Part of a small language model's weights.
Training: a variant of Adam for these matrices, 174M tokens, 6496 steps.
Each number is 128 + 32 x the weight over its row's rms, rounded and kept within 0 to 255. Layers, rows and columns count from 0. The size above them is the row's rms in percent of the matrix's.

# layer 8 MLP up, 640x160, rms 0.0445, rows 549-568, columns 80-159
size [101  93  97  95 106  91  94 107 101 101  98  95  96 108 114  97 103  99 103 104]
[[134 114  89  98 163  98 133 120  55 142 125 139 113 107 121 127  88 171  89 138 156  94 134 173 160 216 167 129 111 183 124  96 186  89 120 140 121 170 105 148 122 114  69 105 184  99 115 128 121 119  89 131 134 132 110  70 106 195 155  31 127 130 111 147  63  99 164  60 116 127 122 121 206 113  81  89  72 178 131  92]
 [155 136  76 176 111 162 130  57 137 129 226 139 112  99  87 134 108 144 158 136 104 174  91 121 124 148 160  83 171 114 105 138 104 141 145  63  82 102 147  64  95 158 142 147  57 116 171  89 135 138 112 150 121 110  93 103 108 139 137 158  67 114 156 123 132 155 139 139 156 181 184 116 116 140 126 128 142  90 135 122]
 [ 43 137 132  72 126  89 138  99 101 162 241 140 123 145  94 163  91 137 173 126  52  85 147 153  93 122 101 174 100  98 160 212 144 154  89 147 119 144 106  85 165 127 115 103 148  89 155 178 156  85 113 137  92 155 152 121 134 120  89 186 138 119 151 132  96 104 122 133 109 151 110  79 101 129 146  93 151 168 141  94]
 [139 136 149 118  52 156 135 122 151 116 133 134 138 128 217 148 140 105 145  87 158 134 128  96 108 102 154 103  64  74 170 157 135 158 157 115 117 141 204  95 153 138  79 116 151 124 137  48 143 113 135  96 141 155 110 144 110 162 131 133 132 147 172 195 179  90 154 176  86  92 102  42 175 129  60  91 114 144 122 113]
 [127 128  75  87 134 113 174  67 142 168 121 112 126 172 117  24  82 181 144 124 105 100 166 160 142 113 149 151 163 105 132 136 133 107 142  94 146  87 167 109 165 126 137 132 174 127 144 156 161 153 150 172 101 156 118 134  34 160  14 127  60 131 129 145 151 106 167 108 142 149 125 125 112  90 184  86 123 164  94 100]
 [ 90 179 110  35 171 137 185  92 112 125 164  97 108 168 107 161 128 120 141 130 158 100 114 107 169  55 140 165 139 144 169 123 151 113 134  84 123 111 119  73 163 133  90  89 119 151 157 130 129 152 189 176 141 105 134 118 125 144 179 164 119 168 126 102 153  96  92 156  92 151 131 148  94 118 172 142 142 100 175  84]
 [110  83  54  94 122 166 163 114 158  86 148 118 110 128 107 106 108 105 103 116  96 113 206 102 130 148 152 166 121 174 143 103 160  90 166  73  46 162  86  90 145 191 131  82 161 127 147 166 114 182 147 114 110 146 161 118  99 184 131 116  86 113  96 131 119 159 177 160 159 142 151 141 161  89 163 208 147 119 114 165]
 [154 118  68 129 105 173 130  83  97  89 148  33 118 112 132 170 103  96 138 152 111 145 160  82 137 144 169 108 123 124 137 204 105 135  83  90 154 134 104 103  49 140  67 153 100  90 151 153 179 121 164  77 135 141 146 134  92 161  99  93 103 143 207 126 133 170 194  94  98 105 149 118  90 155 101 152 124 133 136 198]
 [161  97 109 174  66  98 175  91 105 151 156 138 144 219  93 134 111 176  67  90 173  99  77 122 168 101 108 131 116 122 110 106 175 151 189 145 205 129 155 145 150 148 123 169 104 112 120 150 105 162 188  74 128 119 165 126  85 180  64 109  64 146 135 178 126  69 146 109 128 122 152 127 196 140 133  95 128 163 157 149]
 [109 101 109 200 113 163 128 110 153 129 136 163 114 114 146 152 145 129 185 134 119 122  60  83 151 181 137 127 104 106 186 156 113 144 150 107  96 179 123 158  85 170 120 125 123 105 192 105 114  98 143 147 141  84 101 100 162 115 139  61 141  81 170 107 195 160 105 132 122 138 151  73 132 167 120 150 126 138 105 174]
 [ 93 167  46 119 101 137 146  98  92 104 200  93  97  90 132  87 139 144 171 156 120 128  71 150 162 177  60 161 138 152 167 148 147  56 163  88 121 126 108 114 122 151 103 125 116  87 123 184 122  60 137 173  88 142 106 124 120 163 147 105  91 133 146 111 119 125 157 179 137 182 168 168 162  80 112 125 190 111 169 144]
 [ 79 132 121 175 168 179 102 112  75 174 158 179 103 102 154  96 112 159 114 159 137 165 130 135 131 120 111 147  92 116 141 169 123  35 181 113 203 139 128 104 125 126 110 101 158 131 156  98 119  68 107 114 152 123 190  95 145 142 112 100 129 148 128 124 131 183 141 148 186 134 121 125 103 138  98 102  59 116  77 185]
 [ 98 130  96 168 103 144 104 103  99 117 152 162 112  57 161  79 165 110 108 125 148  96 103 140 128  87  65 144  78 151 116 119 136 151 157 121 157 104  81 126 129 176  65 143  81 146 168 131  96  45 115 111 106 178 152 130 107 161 123 124 172 131 118 151  95 131  91 154 131 120 173 118 145 159  86  92 183 124  85 144]
 [146 119 140 148 122 229 127  82 163 148 153 167  96 102 125 162 147 145 112 143 120 128  90 127  90 125 108 174 155 140 178 137 145 129 159 174 121 151 172 130 100  96  50 104 119 143 136  73 117  56  95 187  87  95 106 150 121 150 137 159 138  90 116  94 141 131 149  76  94 139 110 124 143 103 132 111 139 118 163  86]
 [175 118  73 161 132 133 146 106 142 118 151 127 151 113 147 155 160 130 155 122 134 185 153 135  84 102 140  93 148 129 113 141 135 126 128 108 175 106  83  65 134 154 105 134  82 116 149  56 121 150 146  63 121 158 123 147  37 192 158 125  80 117 117 250  97 120 168  78 145 129 108 154 176  67  81 171  73 151 179 158]
 [ 87  99 104 147  71 101 100  56 101 102 134  89 151 116 129 147 120 116 160 132 158 114 114 123  82  99  96 143  74 155 118 155 150 128 153 163  93  86 150 134  67 146 108  94 106 145 163 135 117 117 139  73 114  94 154 103 118  93 158 121 139 113 195 169 143 125 134  92 179 141 142 105 164  69  83 102 171 163 104 143]
 [120 185  93 156  83 132 108  92  81  79 143 147 162 140  96  97  85 164  91  96 162 120 107  83 112 109 160 135  80 109 118 209 131  70 143 151 156  89 152 154  85 120 135  85 154  88 109  91  89 111 209 106 129 191 167 146 136 102 129 122  88 119 123 126 133  83 160 112 117 172 181 150 123 123 117  76 162 149 129 155]
 [108 134 149 139  44 126 145 106  78  47 200 110 171 102 116 155 126 136 170 164  84 164 105 120 123 144 142 126 183 109 149 138 162  92  69 105 102  57 125 126 156 152 134 181 155 111 117 184 129 130 143  74  97 116 165 110 127 156 112 178 145 103 157 135 149 115 119 108 157  87 124 116 153  83  86 129 113  58 175  81]
 [158 118  78 147 122 101  67 103 143  76 125 135  90 108 121  93 130 139  84 114 123 109 135 140 132 125 128  99 162 121 129  94 178 112 119 134 176 111 149 156 128  92 139 119 136 123 138 111 139  98  72  83 153 203 101 133  96 134 114 157  56 164 132 106 138 130 196 120 113 166 114 170 154 101 170 187 159 149 150 103]
 [142 138 107 156  87 151 120  89 114  83 163  66 113 157 126  76 136 166 113 156 128 206 204 170  91 116 106 151  91 128  87 142 178  79 110 166 147  93 158 151 120 138 151  94 117 136 146 140 144 110 157 159  95 130  95 111 113  97  86 172 132 175  99 169 168 159 102 131  86 187 161 158 159 156  88 142  70 162  75 139]]
# layer 8 MLP down (transposed), 640x160, rms 0.0401, rows 549-568, columns 80-159
size [101  94 100  96 109  90  97 109  98 105 102  95  98 102 111  95 101 103 103 104]
[[166 149  75 161 129 135 161 177 113 169  82 148 100 128 143 160 130  52 152  88 122 139 145 165 132 144 124 119 165 139  67  76  84 145 192  68 106 119 132 118 148  44  87 155 116 164 122 135 146 150 104 132 140 156 112  63 154 146 148 132 146 116 163 102 136  54 132 125  62 146 120 135 180 121 153  56  96 144 126  98]
 [154 151 171 148 161 160 141 160 118 144 127 133 114   0 124 142 129 145 160  93 122  54 161  87  90 119 162 132 151 111 101 137 138 105 128 124 170 130 187 125  93  86 110  99  88 119 139 107 151 164 103 103 121 114 132  86 162 181 137 183  87 104 135  97  82 127 128 127 160 101  95 164 137 163  61  80 111 133 150 125]
 [118 194 105  99 139 117 157 174 137 163 164  42  55 150 179 133 141 125 148 142 101 170  96 112 113 103 121 114 202 112 155 106 158 148  95 160 182 206 124 117  71 105 161  77 123 103 166 120 116  93  95 143 145  96 191 115 104 162 127 177  61 117 179  59  92 104 120 161 134 114  83 113 151 128 134 118 116 123 152 180]
 [182 105 117  93 186 111 143 157 107 156  92 157 154  76 157  64 180 144  86 101 136 102 126 160  98 187 106 114 134  67  82 100 120  90 107  88 162  87 163 148 115 161 149 134 173 158 136 117 166 133 195 187  85 101 100 119 138 140 157 145  89 157 102 170 102 115 131 143 150  98 104  92 120  55  52 185 122 138 186 101]
 [125 117 123  80 129 115 117 185  97 142 106 102 105 156 173 134  98  91 116 133 142 115 105 130 138 111 149 105  69 140 148 174 108  86 182 103 167 141 158 145 100 108 156  60 119 124 106  58 123 146 147 132 197 118 144 133 136 136 188 128  89  85  66  61 120  86 142 147 150 111 183 157 105 159 136 100 128 167 122 146]
 [168 155 133 209 144  85 105 126  55 157  94 108  93 136 154 134 139  80 110 137  76 162 154 177 133 150  89 117 103 197 138 120  84 102 126  93 153  77 143 145 116 202 137 117  66 101 141 146  90 135 175  99 180 115 132 147 104  83  92 118 155 168 108 116  81  61 188 112 168 141  82 181 172 103 136 159 160 143  80 117]
 [ 81 139 138 142  66  78 139 103  90 172  80  59 142 104 130 205 157 109 181 145 121  69  97 161 165 116 105  72 137 102 147 147  74 154 108  98 139  88  66 116 137 141 148  87 174 107 161  95 146 115 111 189 125 155  75 132 104 108 135 146 186 101 143 118 139 158 125 166 109 147 148  98  79 179 100 151 165 149 149 129]
 [104 158 171  82 159 159 118 142 130  94 127 123 131 185  86  97 155 110 126 106  98 145 167  86 126  90 171 140 153 134  81 118 159 168 157 117 119 170 118 100 158 117 114 128 136  87 153 111 145 119 135 148 172 160 177 157  63 129 150 112 159 140 143  70 142  92  83 189  91 103 133 118  97 109 128 143  96 117 140 150]
 [119 105 170 147 184  93 128 117 145  94 130 135 150 111 126 112 136 147 195  94 119 125 172 133  84 110 171  94 158  96 125 117 127 187  86 124 122 165 151 133 125 174 157 139 119 112 132 132 150 147 112 175 139  98 177  66 163 139 154 201 129 120 131 120 152 137 136  82 119 162 107 128  56 119 106 107  83 138 155  71]
 [124 113 108  75 157 182  71 108  88 180 122 104 133 148 143 125 139 164 102 162 165 130  80 150 163 156  57 145 120 136 156 127  80 102 128 150 172 127 133 191 158 111 146  46 182 149 136 182  81 153 108 133  96 132 117 140 155 160 167  99 109  90 179 101  90 118  64 120 152 174 152  78 108 113  81 118 210 155 144 130]
 [ 48 183  76 162  78 133 150 133  96 116 141  86 122  95 103 105 157 198 180 119 130 149 130 115 166  79 124 125  96 118 139 143  72 120 125  79 172 155  89 138 146 145 144 135 145 120 137 151  60 110 108 133 169 125 137 145 145 111 156 133 106 161 178 157 149 116 146 188 143  55 153 178 140 153 174 123 122 162  48 170]
 [ 94 124 163 140 129 142 109 127 123 189 120 176 140 107 158  97 119 131 145  82 174  72 143 150 133 103 102 100 119 124 140  95  55 141 119 131 138 140 101 133 124 147 131 167 129 119 121 113  57 170 185 133  72 120 118 128 124  87 112 176 141 155  88  87 154 186  62 191 177 122 175 117  65 100 105 224 133  83 110 139]
 [165 196 122 165 129 146 116 141 142 200 151 134 129 125 135 168  44 175 141  74 141 104 140  83 120  86 182 135 181 108 117  88 147  83  99  88 145 168 117  96  91 116 150 134 172 107  87 128 128 155  77 116 143  96 109 156 112 106 123  99 110 175 164 149  98 149 125 111  79  87 168 156  99 144 111 114 102 106 169 153]
 [127 136 111 127 151  95  80 110  64  84  75 140 119 143 118 102 155 106  75 144 197 147 159 109 153  89 158 164 117 181 129 113 114 111 152 116 121 122 100  98 141 167 201 100 113 145 169 141 127 162 233 141 137 127  99 164  86 148 150 101 160 156 134 142 133 101  80 131 141 115 119 117 154 111 131 136 208 113  77 106]
 [175 155 141 136  91 131 172 156 176 141 141 113  76 107 193 149 153  56 239  87 139 139 146 101 139  91  78 171 102 141 153 139 128 105 131  91 128 149  88 183 113  88 134 139 107 155 110  91 139 163 131 145 143  82 102 174 153 149 119 118 130 169  86 169 133 128 127 118 146 147  92  70 144 101 120 135  27 116 174 154]
 [126 188 164 125 122 166 148  89 139 155  97 120 131  66 129 103 125 169 128 101  98  69 134 156 124 133 144  84 102  97 132 120  89 111 196 154 148 107 145  88 144 166  77  75 154 145 133 151 124 128 190  77  83 114 134 156 147 166 179 100 172 118 141 131 106 170 103 130 144  92 122 136 122 121 157 111 106  66 149 193]
 [ 89 137 173 135 130 144 184 152 149 142 130 101  69 131  92 119 186  80 123 144 135  85 118 116 135 152 128  97 175 127 135  83 111 101  60 167 109 127 108 156 108 130  87 145 122  99 161 155 104 150 161 126 100 115 140 183 234  98  74 150 141 143 106  80 119  71 100 165 138 110  94 148 109  62 129 166 112 100 161 115]
 [115 132 136 149 129 133 109 204 123 128 141 132 136 135 101 122 177 113  72 144 161  69 178 166 112  70 133 118 191 130  78 108 137 127 170 130 136 109 135 139 150 142 134  72  73 139 143 131 118 153 200  82 103  98  97  52 192 146 152 136  80 109  89 136  96  90  99 125 115 121 171 153 204 151 122  92 163 123 143 120]
 [117 115 153 188  92 106 120 161 116 151 101 118 164 159 142  97 143 107 131 112 121 126 167 169 119 180 175 208 144 110  93 121  94  69 121 106 103 140 126 158 142  85 175 175 129 128  47  78 155 103 151 102 115 168 150 132 180  80 148  93 108 110  94 180 165  90 183 141  54 115 107  92 127 153 145 143 120 147  62 135]
 [155 143  82 110 125 124 203 175 148 126 122  94 140 145 118 129 120  78  94 118 115 110 121 119 119  99 174 159  83 115  92 109 134  86 117 153 134 167 134 111 193 112 140 139  89  74  76 127 126 137 129 105  98 111 149  95 140 104 118 101  80 172  70  81 125 123  75 179 166 134  98 160 164 128  88 171  60 102  82 161]]